config = dict(
    n_kv_head=2,
    norm_eps=1e-05,
    attn_scale=0.125,
    bias='none',
    init_std_qkv=0.0614,
    decay_fraction=0.88,
)
Each number is 128 + 24 x the weight over the matrix's rms, rounded and kept within 0 to 255. Layers, rows and columns count from 0.

# layer 8 MLP up, 512x128, rms 0.222, rows 170-222, columns 64-127
[[ 75 146 148 133 100  89 165 158 159 121  82 143 133 123 113 171 128 125  93 130  90  87 126 137  98 149 145 130  98 104 150 151 157 169 118 136 158 123 124 155  92 118 116 194 159 105 130 107 102 119 166 130 130 197 147 167 138 144 126 176 161 126 124 116]
 [166  92 132 105  88 119 149 134  96 106  65 105 126 174 147 185 101 113  41 127 104 145 168  91 117 112 151 145  93 132 132 150 124  96 160 109  81 123 148  81 164 129 136 137 106 185 105  59 175 123 151 144 102 142 109 144 138 152 122 142 155 114 119 201]
 [140 102 150 141 142 141  84 110 134 130 110 143  92 116  92 145 116 127 109 141 124 158  84 122 132 128 116 160  89 101 134 148 170 137 152 136 129 141  82 169 155  94  89 121 138 124 117 110  93 146 112  89 132 148 138 150 153 106  98 104  97 114 104 138]
 [ 78 145 136 101 116 153  94 135 121 122 118 115  98 140 151 143 151 105 124 139 170 141 102 102 135 133 152 130 142 118 101  98 142 120 124  79 141 152  99 112 138 153  77 160 130 109 131 155 149 153 104 140 133  81 186 145 145 152 126  98 134 119  96 116]
 [107 145 128 132 105 128 158 102 161 132 157 159 146 137 131 137 125 109 166 148 108 160 100 127 156 109 129 171 117 115  83 163 147 157 189 173 134 158 124 106 127 167 110 172  99 130 117  81 164 130 117 117 149 157 147 122  91 123 129 118 102 108 145 136]
 [130 117 109 173 136 131 115 107 163  82 143 109 123 151 105 110 161 109 129 135 149 113 129  71  89 117 112  91 136 180 113 117 143 158 105 137 140 156 138 121  94 102 169 154 161 199 129 129 111 130 135 124  78 148 118 109 131 109 153 119 114  96 192 145]
 [143 144  93 157 109 144 108 128 140 145 118 106 173  52 116 149 117 133  97 170  81 141 106 125 100 135 107 140 138  86 121 125 110 117 116 101 139 151  81 133 101 149 152 188 135 166 135 162 139 160 104 141 131 151 153 140 125 160 145 145 126 136 174 102]
 [125 155 124 116 118 149 139 116 127 182 133 124 128 159 150 146 108 131 128 134 119 123 141 101  98 144 124 146 110 169 124 120 149 130 128 108 111 148 148 111 154 125 127  97 124 141 125 133 149 130 117 107 104  86 132  92 117 149 128 133 102 136 135 116]
 [127 171 142 111 117 204 136  98 117 139 132 114  86 157  95 139 139 110 111 143 124 147 113 105  99 138 154 145 140 120 131  73  82 116 131 120  75 115 178 137 159 151  96 108 126 108  87 134  96 162 160 155 118 138 133  97 120 142 123 124 120 119 122  95]
 [125 151 173 122 133  92 103 147 120  99 134 136 109 162 117 117 119  99 119 107 155 107 114 109 144 112 150 111 100 124 144  75 147 197 113 137 163 120 137 148 126  80 115 173 135 128 140 125 144 152  97 151 155 200 113 128 116 131 130 129 148 101 143 105]
 [151 164 117 133 116 146 137 124 154 135 126 129 136 129 113 121 127 117 149 145 143 134 126 132 143 151 116 132 119 173 145 117 131 116 129 155 162 144 146 148 138 124 163 152  86  94 114 126 120 140 131 155 154 160 151 104 130 163  89 125 131 114 135 152]
 [145 131 104 144 166 168 179 117 149 147 120 140 172 193 147  97 103 134 163 181 156 129 146 132 178 124  85 127 147 142  77 103 148 108 162 114  78  96 161  83  80 117 151 162 112 112 143 114  95 165  99 104  49 136  97 105 138 172 123 131 130 167  69  66]
 [106 145 127 118 138 108 140 170 151 135 144 158 170 136 113 122  85 113 119 135 152 146 188 121  76 111 171 139 166 159 136 187 102 122 110 126  94 161  74 115 162  74 107 102 140 153 139 132  75 135 116 151 114 128 129 143 138 108 129 122 163  91 136  97]
 [114 110 148 130 155 142 155 150 133  87 152  94  75 149 115  92 125 125 138 106 171 132  96 109  91 188 179 137 127  93 106 143 125 143 120 120 134 134 119 131 126 106 114 127 149 140 120 148 125 149  98 144 153 128 149 121 131  96 123 131  72 113 127 113]
 [129 117 148 128  82 115 144 121 130 155 124 148  84 147 142 148 117 103 138  93 151 126 144 104 143 133 120 113 137 145 120 139 147 105  89 117 165 152 143 130 133 124 115 132 154 140 115 116 149 118 180 143 110 122  99 129 127 125 138 144 138 148 129 121]
 [141 148  93 128 138 124 119 143  93 153 135 130 113 127 138 163 110 121 104 147 120 137 128 123  81 112 151 101 115 152 115 141  82 115 113 137 129 113  92 164 118 118 125  86 136 138 152 143 123 147 153 116 124 131 143 144 149 118 113 124 147 102 136 107]
 [106 156  79 171 111 144 130 115 131  67 110 139 134 148 101 120 147 133 109 137 151 130 155 117 104 125 106 110 129 138 168 100 114 107 101 156 106 178  91 192 121 134  87 111  90 126 131  75 131 159  96 115 109 109 124 175 146 109 111 139 132 101 141  63]
 [151 122 129 116 128 116 107 130 134 137 160 119 168  88 113 113 121  99 146 127 133 151 152 152 136 104 121 137 142 121 151 140 144 112 102 118 143 101 116 158 140 122 138 116 100 131 123  94 129 114 144 120 130 146 134 110 120 139 142 141 126 119  99 114]
 [ 55 146 130 149  28 117 185 133 132  79 126 134 128 101 116 120 146 143 126 168 146 126 103 184 122 196 104  99 113  99  98 150 133  88 138 140 122  86  92 127 110 148 124 168 125  90 150 138 135 154 104 107 131 146 111 115  89 143 124 148  56 133 154 152]
 [170 152 136 127 116 100  92 153 150 162 166 164 131 133 147 147 166  98 117 144 103 121 135 152 121  99 175 138 151 133  66 181 135 135 127 119 112  99 110 126 110 131 124 132  81 131  99  63  97  98 133 115 125 144 137 150 105 125 163 137 137 169 121 142]
 [133 142  97 141 136 191 113 112 131 132 112 124 170 124 117 124  69 164 165 114 127 117  93 157 155 115 148 125 156 110 133 142 170 123 138 172 158  96 110 212 116 111 114  99 119 151  99 146 136 154 103 103 183 133 173 129 153 151  75  78 111  79 117 187]
 [121 145 185 104 136 105 126  78 119 127 116 141 111 128 192 157 125 112 136 142  95 140 152 117 122 135 130 106  67 133 141 107 146 122 135 164 158 129 139 136  92 157 122 121 133 137  98 104 169 174 179 146 119 125 148 151 174 152 117 125 162 148 157 161]
 [133  93 153 140 190 113 105 152  90 133 111 146 129 110 128 149 138 106 153 130 114 109 154  53 151 102 116 132 157 116 137 125 125 143 153 131 120 125 135 110 108  84 113 171  93 133 118  92 126 125 127 147  84  97 141  93 129 158 120 146 114 135 157 136]
 [127 108 137 116  92 217 101 114 154 156 121 108 135  73 122  93  96 119 151 140 162 145  94 150 146 137 166 157 137 135 122 113 116  67  90 103  72  99 109 164 104 124 161 133 121 117 185 115 123 114 154 139 111 162 131 132 174 147 158  98 109  77 123  98]
 [113 117  97 124 119 137 165 128 165 135  93 120  75 155 117 123 156 147 122 116 126 103 151 117 103 116 137 125 129 113  95 131 119  92  82 129  79 128 143 151 126 155 125 100 135 158 139 121  86 160 164  94 147 119 102 116 192 124 143 166 117 155 148 121]
 [157 174 126 154 104 192  94 124 154 132 129 120 124 150 125 122 127 143 117 123 126 147 111  90 153 190 123 169 166 146  86 116 166 138 134 147 123 123  76 139 151 129 111 124 168  84 104 172 105 148 172  82 112 106 115 120 143  57 156 108 106 134 122  84]
 [113 112 154 148 108 140 147  95  70 133 128 113 118 129 145  90 139 148 122 164 113  90 102  76 129 153 121  92 123 115 101  70 121 157 164 122 104 138 156 141 136 139 135 109  84 148 142  91 130 136 130 163 102 131 141 112  88 150 133  82 112 137 132 135]
 [124 140 147 115 155 171  57 138  65 169 143 146 107 146 170 153  79 119 147 127 139  85  95 140 140 126 115 112 130 151 129 122  99 128 163 113 155 177 142 107 156  73  73 110 162 137 143 100 135 154 187 135 140 153 127 147  89  98  86 138 165 181 122 176]
 [ 95 111 120 132 133 129 136 128 124 144 135 114 118 128 127 158 149 124 126 116 127 137 127 118 118 125 129 136 125 147 120 133 125 127 127 136 136 134 129 121 121 133 131 132 140 124 132 146 132 132 134 121 110 114  95 113 111 135 120 127 125 119 142 127]
 [130 116 106 131 155 128 130 128 112 149 129 151 133 130 103 143 152 144 113 114 143 123 136 104 144 146  96 109 142 129 117 144  82 140 166 131 114 212 115 134 133 158 118 144  64 106 101 105 107 144 122 122 119 133 108 152 117  95 109 101 111 135 164  97]
 [125 163 163 102  79 134 114  92 154 169 135 139 122 122 160 105 129 186 128 134 135 146 104 110 165 153 143 148 109 163 120 116  89 130  87  91 138 129 113 140 116 180  71  56 170 161 112 145 130 140 136  86  94 193 132 132 135 144 113 139  78 135 146 132]
 [113 105 104 143 108 146 120 113 161 152 157 120 130 115 112 146 127 115  84 159 143  84 148 154 129 143 145 125 121 151 141 124  98 163 129 116 146 134 116 150 128 135 131 123 126 123 121 114 100 162 122 124 128 119 137  88 116 101 118 140 127 109 110 107]
 [110 141 106 136 136 118 149 149 101 140 136 125 134 122 162 129 123 135 102 147  93 147 124 134 120  94 119 123 142 115  98 134 135 135 143 118 124  92 150 147 133 128 132 138  88  92 122 127 139 141 180 119 132 119 128 162 125 145 120 103 123 157 149 123]
 [146 146 168  92 112 143 131 127 158 159 130 109 122 141 151 114 170 129 178 116 147 174 102 160 125 120 137 136 127 127  93 155 134 167 161 131 123 136 105 114 115 147 145 127 137 119 153 103 166 121 131 125 169 156 136 105 109 129 154  84 123 112 136 164]
 [104 121 140 149  85 134 129  90 139 123 106 150 119 130 105 121 153 120 123 119 101 129 138 173 104  63  90  80 125 141 159  68 130 164 151 160 125 151 117  98 147 179 145 108 155 148 171 130 146 153 102 117 170 140 123 119  97 132 188 110 104 164 106 112]
 [108 154 141 179  66 109 156 123 142 160 113 166  95 201 105 118 130 147 170 112  76  84 141  95 109  89 134  59 145 132 139 111 116 128  74 154  78 153 195 138  93 180 169 119 148 122 169 104 157 116 184 127 137 146 168 156 136  79 112 180  83 138  97 169]
 [133 117 130 133 116 130 118 143 141 141 112 127 116 131 124 148 114 118 128 108 138 147 128 122 123 131 133 145 129 138 135 114 157 124 109 122 126 109 115 131 134 138 116 116 130 132 132 140 136 126 118 137 146 132 141 127 146 123 133 143 110 118 132 114]
 [111 125 140 101 118 141 113 117 161 143 175 126 150 129 134  92 126 119 104 128  98 120 134 111 106 150 101 129 114 134 116 134 146 126 131 138 131 124 129 132 136 141  97 132 132 146  99 135 109 136 139 134 101 131 108 156 119 129 137 115 131 148 112 101]
 [142 161 123 117 151  87 154 136 195 134 154 131 114  99  75 156 118 129 132 106 134 130 105 139 130 150 117 132 136 102 152 152 136 108  66 116  97 115 133 137 104 118 109 128  95 163 112 173 127 114 113 129 157 168 140 148 141 155 111 103 131 112 171 167]
 [150 153  90 102 119  98 133 104 148  94 164 107 109 151 104 161 140 123 121 174 125 124 144 102 132 162 125 147 134 141 109 134 159  98 138 121 134 143 119  86 118 130 111 147 163 156  86 119  94 147  99  97 115 133 118 161 132 130 114 103 136 140 148 133]
 [162 125 123 127  93 117 104 113  80 122 106  75 102  93 157 113 130 126 108 140 134 109  86 122 136 106 137 136 107 130 153 159 144 104 127 142 148 117 167 138 135 119 109 109  75 107 154 102 123 113 157 164 111  77 143 122  87 149 143 124 118 135  88 152]
 [129 162 114 121 141 170 116 101 134 149 135  68  79 131 146 149 108 131  93 148 156 169 132 138 127 121 131 180 144 164 110 129 147 143 120 196 132 119 101 117 193 162 118 137 110 106 122 121 123 142 128 147 126 156 154 135  89 111  73 114 151 127 130 119]
 [150 173  82 153 137 146  87 156 168 143 150 173 165 115 109 149 163 174 109 113 157 143 120 155 111 141 109  90 118 134 162  94 141 107 167 102 123 122 165 133 124 131 132 138 141 211 121 135  89 141 114 154 165 133 108 124 131 108 184 141 112 111 163 102]
 [135 130 115 127 101 173 137 120 126  98 106  93 162 148 113 143 122 112 165 138  80 139 129 158 136 137 128 106 139 108 175 143  70 182  96 115 113 100 136 139 106 139 116 133 177 148 147 100 146 104 139 127 167  82  99 152 153 111 131 132 147 114 117 141]
 [150 109 149 124 137 109 101 154  73 131 167 111 105 111 122 149  99 134 135 110 111 117 107 136 101 118 142 163 153 112 140 151 111 141 116  96 148 104 108  66 112  91  51 103 164 126 115 109 136 101 107 167 134 135 151  67  80 156 113 124 136 108 134 131]
 [141 127 126 134 136 140 111 118 161 130 113 123 136 119 127 142 137 134 121 123 142 144 120 121 154 123 134 110 117 131 111 133 121 150 118 135 144 132 123 113 124 131 116 116 155 132 104 134 142 115 150 134 132 130 128 138 146 141 135 134 138 112 128 135]
 [156  85 128 143  62 160 130 135 146 119 154  99 135 150 137 152 114 152 113 117 137 128 155 134 122  78 142 105 165 114 129 101 110 188 145 105 101 115 167 151 148 145 108  98 139  83  87  69 128 150 178 138 174  92 143 128 141 106 130 161 103 171  92 133]
 [171 127 162 157 112 146 132 162 131 142 124 132  92 123 110 157 104 106 133 123 147 114  89 131 163 109 103 124 140 138 134 164 169 100  72 147 128 129 108 108 172 114 109 129 122 145 142 108 103 113 114 152 157 155 164 127 106 167 146 124 126  98 137 147]
 [ 90 129 159 118 106 151 115 132  46 135 138 138 106 109 166 133 151 123 120 174 111  77 101 113 109 112 132 124 115 144 102  94 130  81 119 122 125 129 133 132 125  76 102 131 134 117 134 122 113  99 123 124  96  94  83 147  96 107 101 126 124  71 114 148]
 [126  95 168 133  98 108  62  88 130 149 171  90 134 112 133 152 104 109 142 147  84 103  87 115 118 124 116 126 104 171 159 121 132  94 148 120 127  92 125 132 156 137 131 117 146 153 136  73 145  95 156 101 135 145 143 157 135 167 107 123 105 119  91 168]
 [177 132  86  87 105 120 124 132 151 130 176 157  99 126 106 102 124 147 143  93 142 150 184 129 121 160 154 125 133 119 118 143 128 110 148 137 112 140 129 121 128 148 181 155  88 109 146 162 173 136 119 170 131 115  75 105 178 101  78 126 154 101 163 158]
 [ 93 123 106  50 159 126 167 141 112 101 139 113 150 142 125 126 140 120 110 144 134 118 124 145  81 156 189 103  97 132 156 121 122 157 103 128 105  83 101 180 139  79 102 123 104 140 173  97 126  85 179 151 170 143 174 126 198 129  99 159 121  91 107 130]
 [118 111 135 125 131 116 133 131 125 129 126 140 139 151 115 123 104 137 124 131 133 125 138 137 112 143 118 135 119 112 137 120 121 107 142 137 118 122 115 126 115 121 114 114 141 102 140 127 111 132 138 120 138 134  91 107 111 110 141 129 119 131 106 121]]
# layer 8 MLP down (transposed), 512x128, rms 0.0534, rows 170-221, columns 64-127
[[182 172 113 110  94 107 114 135 133 154 106 139 124 118 141 146 118 122 155  78 119  72 107  93 130 110 105 153 136 126  88  96  67 143 112 171 100 177 112 148  84 105 143 138 146 167 162  94 136 161 100 141 143 103 159  80 171 128 161 149 106 132 118 131]
 [113 129 109 153 123 185 119  91  90  71 132 120 140  81 148 165  80 103 138 120 142 172  81 186 163 161 124 132 145 140 181 113 143  80  81  60 144 139  89 102 150 140 137 107 120 177  88 145 119 107 169 152 155 137  96 120  90 164 159 104 117 108  91 146]
 [180 110 135 151 190 148 153 106 110 146 122 123 128 101 150 137  99 149 120 152 145 123  82 139 154  80 111 124 126 111  90 156 137  92 124 140 127  98 119 111 100 137 146 118 134 145 139 137 129 157 113 127 129 135 108 122 170 147 115 134 131 152 122  75]
 [150 128 186 137 116 130  88 137 124 131 114 140 125 132 173 130 153 164 146 104 126 193 142 130 131 116 134 117 152 118 139 115 131 115  88 104 139 105 170  60 130 182 137 161 150 153 122 171 108 127 148  78  80 109  98 140 101  93 148 118  97 124 136 146]
 [123  94 110 149 153 143  77 113 129 111 114 124 124 108 132  96 128  97 112 135 123 124 111 125 109 135  96  95 124 123 174 115 130  97  90 108 116  94 127 143 114 132 193  87 145 104 164 172 100 134 111 163  96 135 124 137 100 119 154 115 116 162 124 109]
 [153 136 156 102 109  95  99 145 183 104 121 122 105 162 132 175 112 117 118 139  81 140 125 136 119 128 159 159 139 105 129 185 132 130 161 126 131 150  88 123 113 142 157 192 144 105 109 171 135 133  80 151 137 108 157 107 100 105 150  73 127 171 164 122]
 [159 166 111 140 157  82 127 145  91 111 158 162 136  95 108 136 158 169 172 136  87  78 111 112  87 153 143 130 142 171 106 166 104 103 131 148 145 148 134 151 158 144 116 192 154 129 156 147 150 146 114 117 130 117  91 148 129 136 118 127 123 174  66 108]
 [121 134 158 125  81 137 101 134 135 131 134 122 159 126 122 108 122 117 110 137 116 118 118 151 136 141 116 145 126  89 133 153 144  98 115 131 115 150 140 132 153 143 176 141 134 108 140 128 122 103 150 144 167 147 109 102 162 143 109 145 128 104 159 158]
 [ 95 154 132 115 149 167 123 117 105  90 127  73 104 118 129 101 132 119 113 144 151 135 139 115 112 123 179 142 155 132 118 120 117 139 102 122 139 138 119 154 152 106 142  92 166 106 129 186 134  92 169 167 140 142 136 105  96 146 123 176 142 108 151 137]
 [114 105 123 135 102 124 142 142  96 157 118  80 137  97 159 134 138 128 136 133 174 105 159 147 126 128 142 130 138 147 135 146 151 142 141 143 112 143 173 177 146 110 129 176 134  74 121 157  86 128  88 129 150 141 119 125 117 165  83 168 151 126  89 128]
 [132 139 124 120 131 130 146 135 127 125 158 117 146 133 137 109 179 150 138 138 143 150 165 128 136 136 139 110 119 141 114 153 130 120 136 136 149 136 126 164 157 145 137 185 118 110 154 163 123 135 137 155 120 146 148 106 138 153 120 108 156 115 145 109]
 [129 131 117 115 150 151 145 118 173 101 136 137 147 170 128 144 127 118 153 130 100 125 127 150 135 102  96 164 114 118  61 118  63 189 119  99 174  84  99 120 123 105 148 124 116 150 137 128 118 134 121 109 117 116 134 167 135 160 134 148 130  97 160 124]
 [ 81 141 118 136 110 188 161 158 115 144 140 124 119 142 167 127 150 121 115 178 124 187  86 153 137 139 167  98 121 101 138 156 136 178 146 142 163 130 149 132  94  97  88 111 126 132 125 113 103 149 141 132 134 116 133 179 168 134 142 101 139 134 152 108]
 [118 135 145 143 147  80 129  85 121 145 129 110 110 168 121 123  90 136  83  94 125 126 139 101 133  93 132 148 146 156 160 114 154 118 116 128 140 140 161 145 149 161 156 146 115 152  98 150 163  85 120 116 123 104 158 155 163 138 134 166 111  93 110  88]
 [124 126 129  95 160 116 141 109 185 119  90 133 137 118 148  92 130 116 134 118 133 132 124 169  93 138 155 126 134 115 134 129  90 118 141 101 122 128 116 139 119 108 139 133 127 138 144 158 110 148 114 105 132 120 154 110 136 148 140 110 119 139 152 128]
 [117 134 109  88 153 137 155 131 137  83 155 105 138 123 143 102 133 104 128 140 122 155 115 128 132 123 142 152 157 116 146 121 136  97 104 118 105 108 125 139 154 132 143 151 121 147 133 131  88 181 142 134 123 136 114 137 119 124 135 141 126 148 118 163]
 [158 118 117 105 119 158 169 136  73 133 115 146 120 131 164 123 125 115 141 110 118 119  62 177 115 100  76  82 125  71 155 151 181 151  92 118  90 114  51 150  71 107 136 122 114 158 122 119 157 123  94  64  90 116  96 143 174 148 144 161 109 140 164 117]
 [108 120 129 142 118 128 115 141  86 100 110 121 100 143 131 125 138 129 100 128 147 119 103 128 155 156 151 140 140 147 135 158 141 149 138 146 119 135 128 103 135 105 126 172 157 125  93 159 110 125 116 138 111 101 102 162 136 121 121 160 114 135 129 127]
 [131 107  88 133 173 164 147 105 187 109 102  85 131  72 156 128 120 127 135 111 139 153 113 164 130 106 161 103 127 155 145 114  83 153 142 104 160 142 141 139 125 159  80  85 119 111 130 146 124 134 125 123 169 149 111  97 152 155 162 114 126 156 145 150]
 [112 107 168 104 100 100 138 108 137  97 116 148 160 109  94 142 135 153 131 117 110 142 137 101 141 135 145 121 118 103 159 111 139  91  95 140 140 133 132 136 109 119 138 183 144 145 101 126 144 164 106 115  98 131 120 148 105 178 123 154 125 126 151 162]
 [111  92 112 127 153 110 126 146 131 141 118 133 165 196 148 114 165 107  79 146 153 123  94 126 126  82 105 121 130 121 175 141 123  55 140 153 141  91 159 139 172 155  62 117 195 161 126 134 136 134 164  60 150 110  98 118 165  94 102 127  67 107 119 139]
 [128 158 112 103 182 162 105 128 130  81 137 150 134  83 143 108 156 130  95 103 138 107 166 132 123 146 154 124 121 142 131 106 112 136 124  83 131 130 145 132 126 132  97 130  62 152 117 143 120 148 130 146  81 130 169 118 180 153 131  90 130 140 183  87]
 [131 134 153 115  74 143 149 124  73  94 153 118 142 150 151 116 157 161 140 140 162 115 123 129 118 114 130 171 105 146 142 112 118  90 101 147 143 131 132 144 140 139 146 124 162 105 124 137 111 125 129 154 147 152 129 167 165  75 139 121 124 138 142 125]
 [135 118 112  85 123 108  69 106 235 190 116 160  92 107 101 132  58 144 113 174 170 113 109 142 126 124 108  70 138 139 139 147 150  90 157 151  86  91 120  64 131 132 135  81 126  94 139  59 147 103 187 103 118 122 138 140 105 132 117 125 100 115 138 128]
 [ 84 133  94  86 135 110 175 124 163 144 104 133  94 143 127 147 151 110 170 114 177  78 135 100 151 149 162 121 175 175 120 124 108 149 113 151 137  98 144 150 118 105 114 130 133 117  97  87 117 104 114 164  99  96 140 123 103 128 123 127 103 151 100 129]
 [136 130 192 127  98 150 118 178  99  95 161 125 124 178 130 124  68 131 149 146 116 173 107 130 156 180 113 131 181 143 160 154 108 148 205 158 114 139 109  84 132  76 116 116 168 152 134 122 100  94 134 110  82 102  83 163 150 171 156 134 150  87 178 118]
 [124 141 110 141 166 135 108 126 125  99  93  92 148 108 136 153  97 114  93 114 144 116 129 132 109 178 137 143 141 112 144 139  97 166  97 167 104 100 150 134 102 111 118 150 144 113 143 138  95 101 120 145 107 112 111  78  84  98 130 119 137 145 134 115]
 [141 157 135 124 132 157 148 135 102 169 149  85 104 136 142 182 129 179 130 131 200 138  94 119 108 115 118 101 148 122 139 142 144 138 138 116 168 134 125 128  92 137 227 112 124 138 114  88 168  88  69 143 109 101 147 115  51  84 135 116  55 132  76 137]
 [149 130 129 108 105 126 107 115 126 117 123 126 131 120 113 107 119 136 111 139 113 140 130 148 137 109 118 112 121 120 127 134 153 132 130 116 150 137 136 133 126 142 138 126 134 138 125 117 135 134 113 124 131 132 145 138 111 141 139 121 127 136 132 147]
 [170 154 127 149 187 138 121 145 126 126 121  72 104 112 130 124  78 136 153 104 170 127  88 133 123 115 151 139 115 137 166 157 126 130 130 137 153  97 143 138 105  99 154 124 156 154 102 184 102  84 141 107 127 134 142 115  90 109 126 149 123 146 153 161]
 [180 101 161  90 127  96 136 102 110 146 131 120 173 130 122 181 114  62 154 107 100  83 133 115 110 148 189 119 182  57  96  87 110 148  67 131 104 168 148 105 120 178 125 166 134  69 128 138 183 158 146 165 113 138 100 120 131  76 150 132 130 123 148 134]
 [ 53 108 142 166  98 124 127 121 155 139 154 106  61 121 137 135 124 107 127 114 136 146 138  91 139 128 138 126 138  87 127 127 124 108 116 123  94  96 124 121 164 132 129 125 143 134 105 137 104 146 129 121 108 138 147 148 141 175  87 137 129 127 156 152]
 [146  92 133 113 129 119 139 124 143 131  95 109 113 143 111 103 154 137 136 116 108 130 126 158 136  92 120 137  92 149 127 129 136 125 115 129 120 124 108 171 144 122 104 120 157 134 117 142 136 147 131 122 106 109 157  96 114 130 126 143 142 111 105 150]
 [143 119 131  79 140 126 133 122 119 140 119 162 106 145 135 160 168  92 139 121 124 114  92 100 117 164 138 136 125 161  86 116 141 121 100 127 117 159 151 117 140 106 152 120 141  88 118 136 112 158  80 137 114 148 127 130  86 139 141 121 122 110 136 136]
 [109 178 167 131 107  45 126 194 147 117 109 141 158 174  94 134 145 137 105 109 135 129 138 140 139 115 113 157 121 150 125 128 136 200 158 132 125 160 148 159 139  98 100 151 142 136  86 118 124 144 171 124 178  86 132 147  87 151 116 132 117 137 128 124]
 [ 86 157 121 102 149  96 179 156 186 148 170 172 140 146  80 123 150 120  84 148 143  77 112  85  98  63  85 193 146 156 132 171 142 152 173  95 171 117 136 123 157 137 144 123 211 120 104 128 131 130 145 157 121 113 119 141 150 125 108 165  79 122 102  84]
 [128 127 129 132 133 133 126 137 117 111 120 110 128 126 122 120 134 124 138 126 130 131 148 148 136 117 155 136 133 135 129 133 108 131 140 129 133 131 130 129 135 126 132 127 125 140 119 123 129 132 128 154 106 120 125 116 120 133 121 128 127 131 142 115]
 [120 136 163 118 124 131 119 141 180 131 136 134 117 128 141 118 134 157 131 126 129 115 145 138 129 151 116 144 107 113 116 138 145 140 132 122 138 131 123 145 138 160 104 153 122 101 112 135 132 117 112 102 151  90 124 134 107 142 129 113 130 148 130 158]
 [142 162 112 123 111 118 115 119 190 122 113 111  98 134 123 143 158 163 102 133 143 141 138  91 152 127 174 120 136 103 160 136 104 183 129 154  96 144 126 154  94 106 123 115 107 132  99 125 141 132 103 166 124 149 118 146 113 105  98 148 111 149 155 155]
 [156 129 134  88 167 143 120 113 147 156 103 118  46 172 141 145 119 161 120 134 107 139 173  98 149 136  93 143 149 109 138 140 133 140 100 148 124  95 110 118 146 145 140 131 113 127 120  77 124 132 105 120 113 115  73 133 151  97 125 130  88 159 113 145]
 [108 147 143 122 171 164 112 136  93 108 190 122 141 134 119 156 146 116 145 114 164 118 124 145 154 139 121 182 154 118 159  94 173 112  95 147 161 121 126 135 100 120 132 116 124 136 154  88 131 114 101 169 111 121 120 157  83 132 126 154 116 135 133 110]
 [103 129 182 123 111 129 162 153 137 159  84 121 102 164 127 116  89 176 101 139 137 136 134 103 142 111 138 157 164 137  82 106 142 121 140 182 114  71 155 123 138 146 173 155 111 108 103 109 111 141 135 105  96 140 190 109  97 115  98 141 125 151 105 101]
 [149 143 175 177  94 102 101 186 128 122 158 139 110 113 157 155 179 137  98 127 116 192 145 131 143 178 133 173 117 121 154 130 128 133 156 135 158  91 137 106 186  87 129 125  96 176 117 158 119 100  97 140  99  93 165 113 151 100 135 140 143 130 208 182]
 [148 105 118 151 189 146  82 128 140 139 156 140 127  92 133 128 143 123 165 113  99 139 110  96 144 126  92 108 165 183 115  90  87 142 145  81 132 115 136 126 127  89 174 136 182 119 147 143 126  85 113  97 141  84 118 141 135 144 163 130 112 161  71 152]
 [100 127 131 121 151 126 101 109 135 115  94  91 107 137 108  95 121 161 117 124 119 116 131  96 110 130 174 129 119 144 128 122 117  69 137  98 105 111 111 121 120 143 151 119  90 120 127 165  68 129 126 162 118 116 165 127 111 119 149  88 128 134 134 131]
 [129 138 133 132 137 133 127 118 140 125 141 146 133 125 137 159 126 135 113 107 145 129 130 134 141 139 123 134 125 140 120 140 131 133 134 123 122 108 109 126 117 125 115 134 128 139 118 132 118 144 131 135 126 120 130 131 118 146 125 126 112 104 117 136]
 [107 124 150 100 110 123 189 142 127 153 124 168  84 133 112 151 120 162 118 148 109 124 152  94 131 141 138 146 140 122 158 139 171 124 143  99 100  85 149 134 132 122 160 132 158 185 194 137 162 137 106 100 146 101 108 140 146 136 148 166 109  97 102 113]
 [ 79 155 137 133 125 113 119  92 107 133 126 100 120 127 141 143 160 128 146 136 101 100 140 144 128 152 144  99 137 107 141 111  75 130 121 124  94 123 130 150  95 129 142 123  83 103 111 129 138 118 106 141 105 128 134 111 131  91 149 129 151 130 162 125]
 [139 127  87 129 170  76 134 130  73 140 143 129 134 130 114  99 164 148  99  89 113 123 172 104 117 132 129 135 141 112 134 186 147 154 116  97 116 131 138 139 122 131  99 112 143 120 132 127 128  91 111 114 152  86 151 159 136  87  87 144 123 186 125 138]
 [141 140 164 123 175 183 119 133 144 118 178 158 105 144 137 133 113 133 110 133 135 123  99 116 132 168 110 111  90 169  76 136 115 128  84 155 132  99 142 110 128 130 101 128 138  94  99 120 160 112 128 178 114 125 111 111 141 156 114 150 174 145 148 153]
 [123  92  95 110 181 170 122 124 109 148 115 103 107 114 126 127 114 117 103 118  98 127  84 148  83 129 134 149 121 147 136 127 164 140 116  83 120 119 166 148 137  75 111 148 107 135 132 100 127 134 133 128 150 154 161 140  97  97 157 150 129 113 141 103]
 [151 149 134 113 113  80 160 144 145 134 160 117 173 162 101 152 120 150 134 143 108 149 108 132 103 174 122 101  85 132 133 179 112 107 147 115 137 126 139 142 155 113 113  76 189 140 143 113 124  86 145 137 142 133 169 141 153 125 123 161  95 109  88 123]]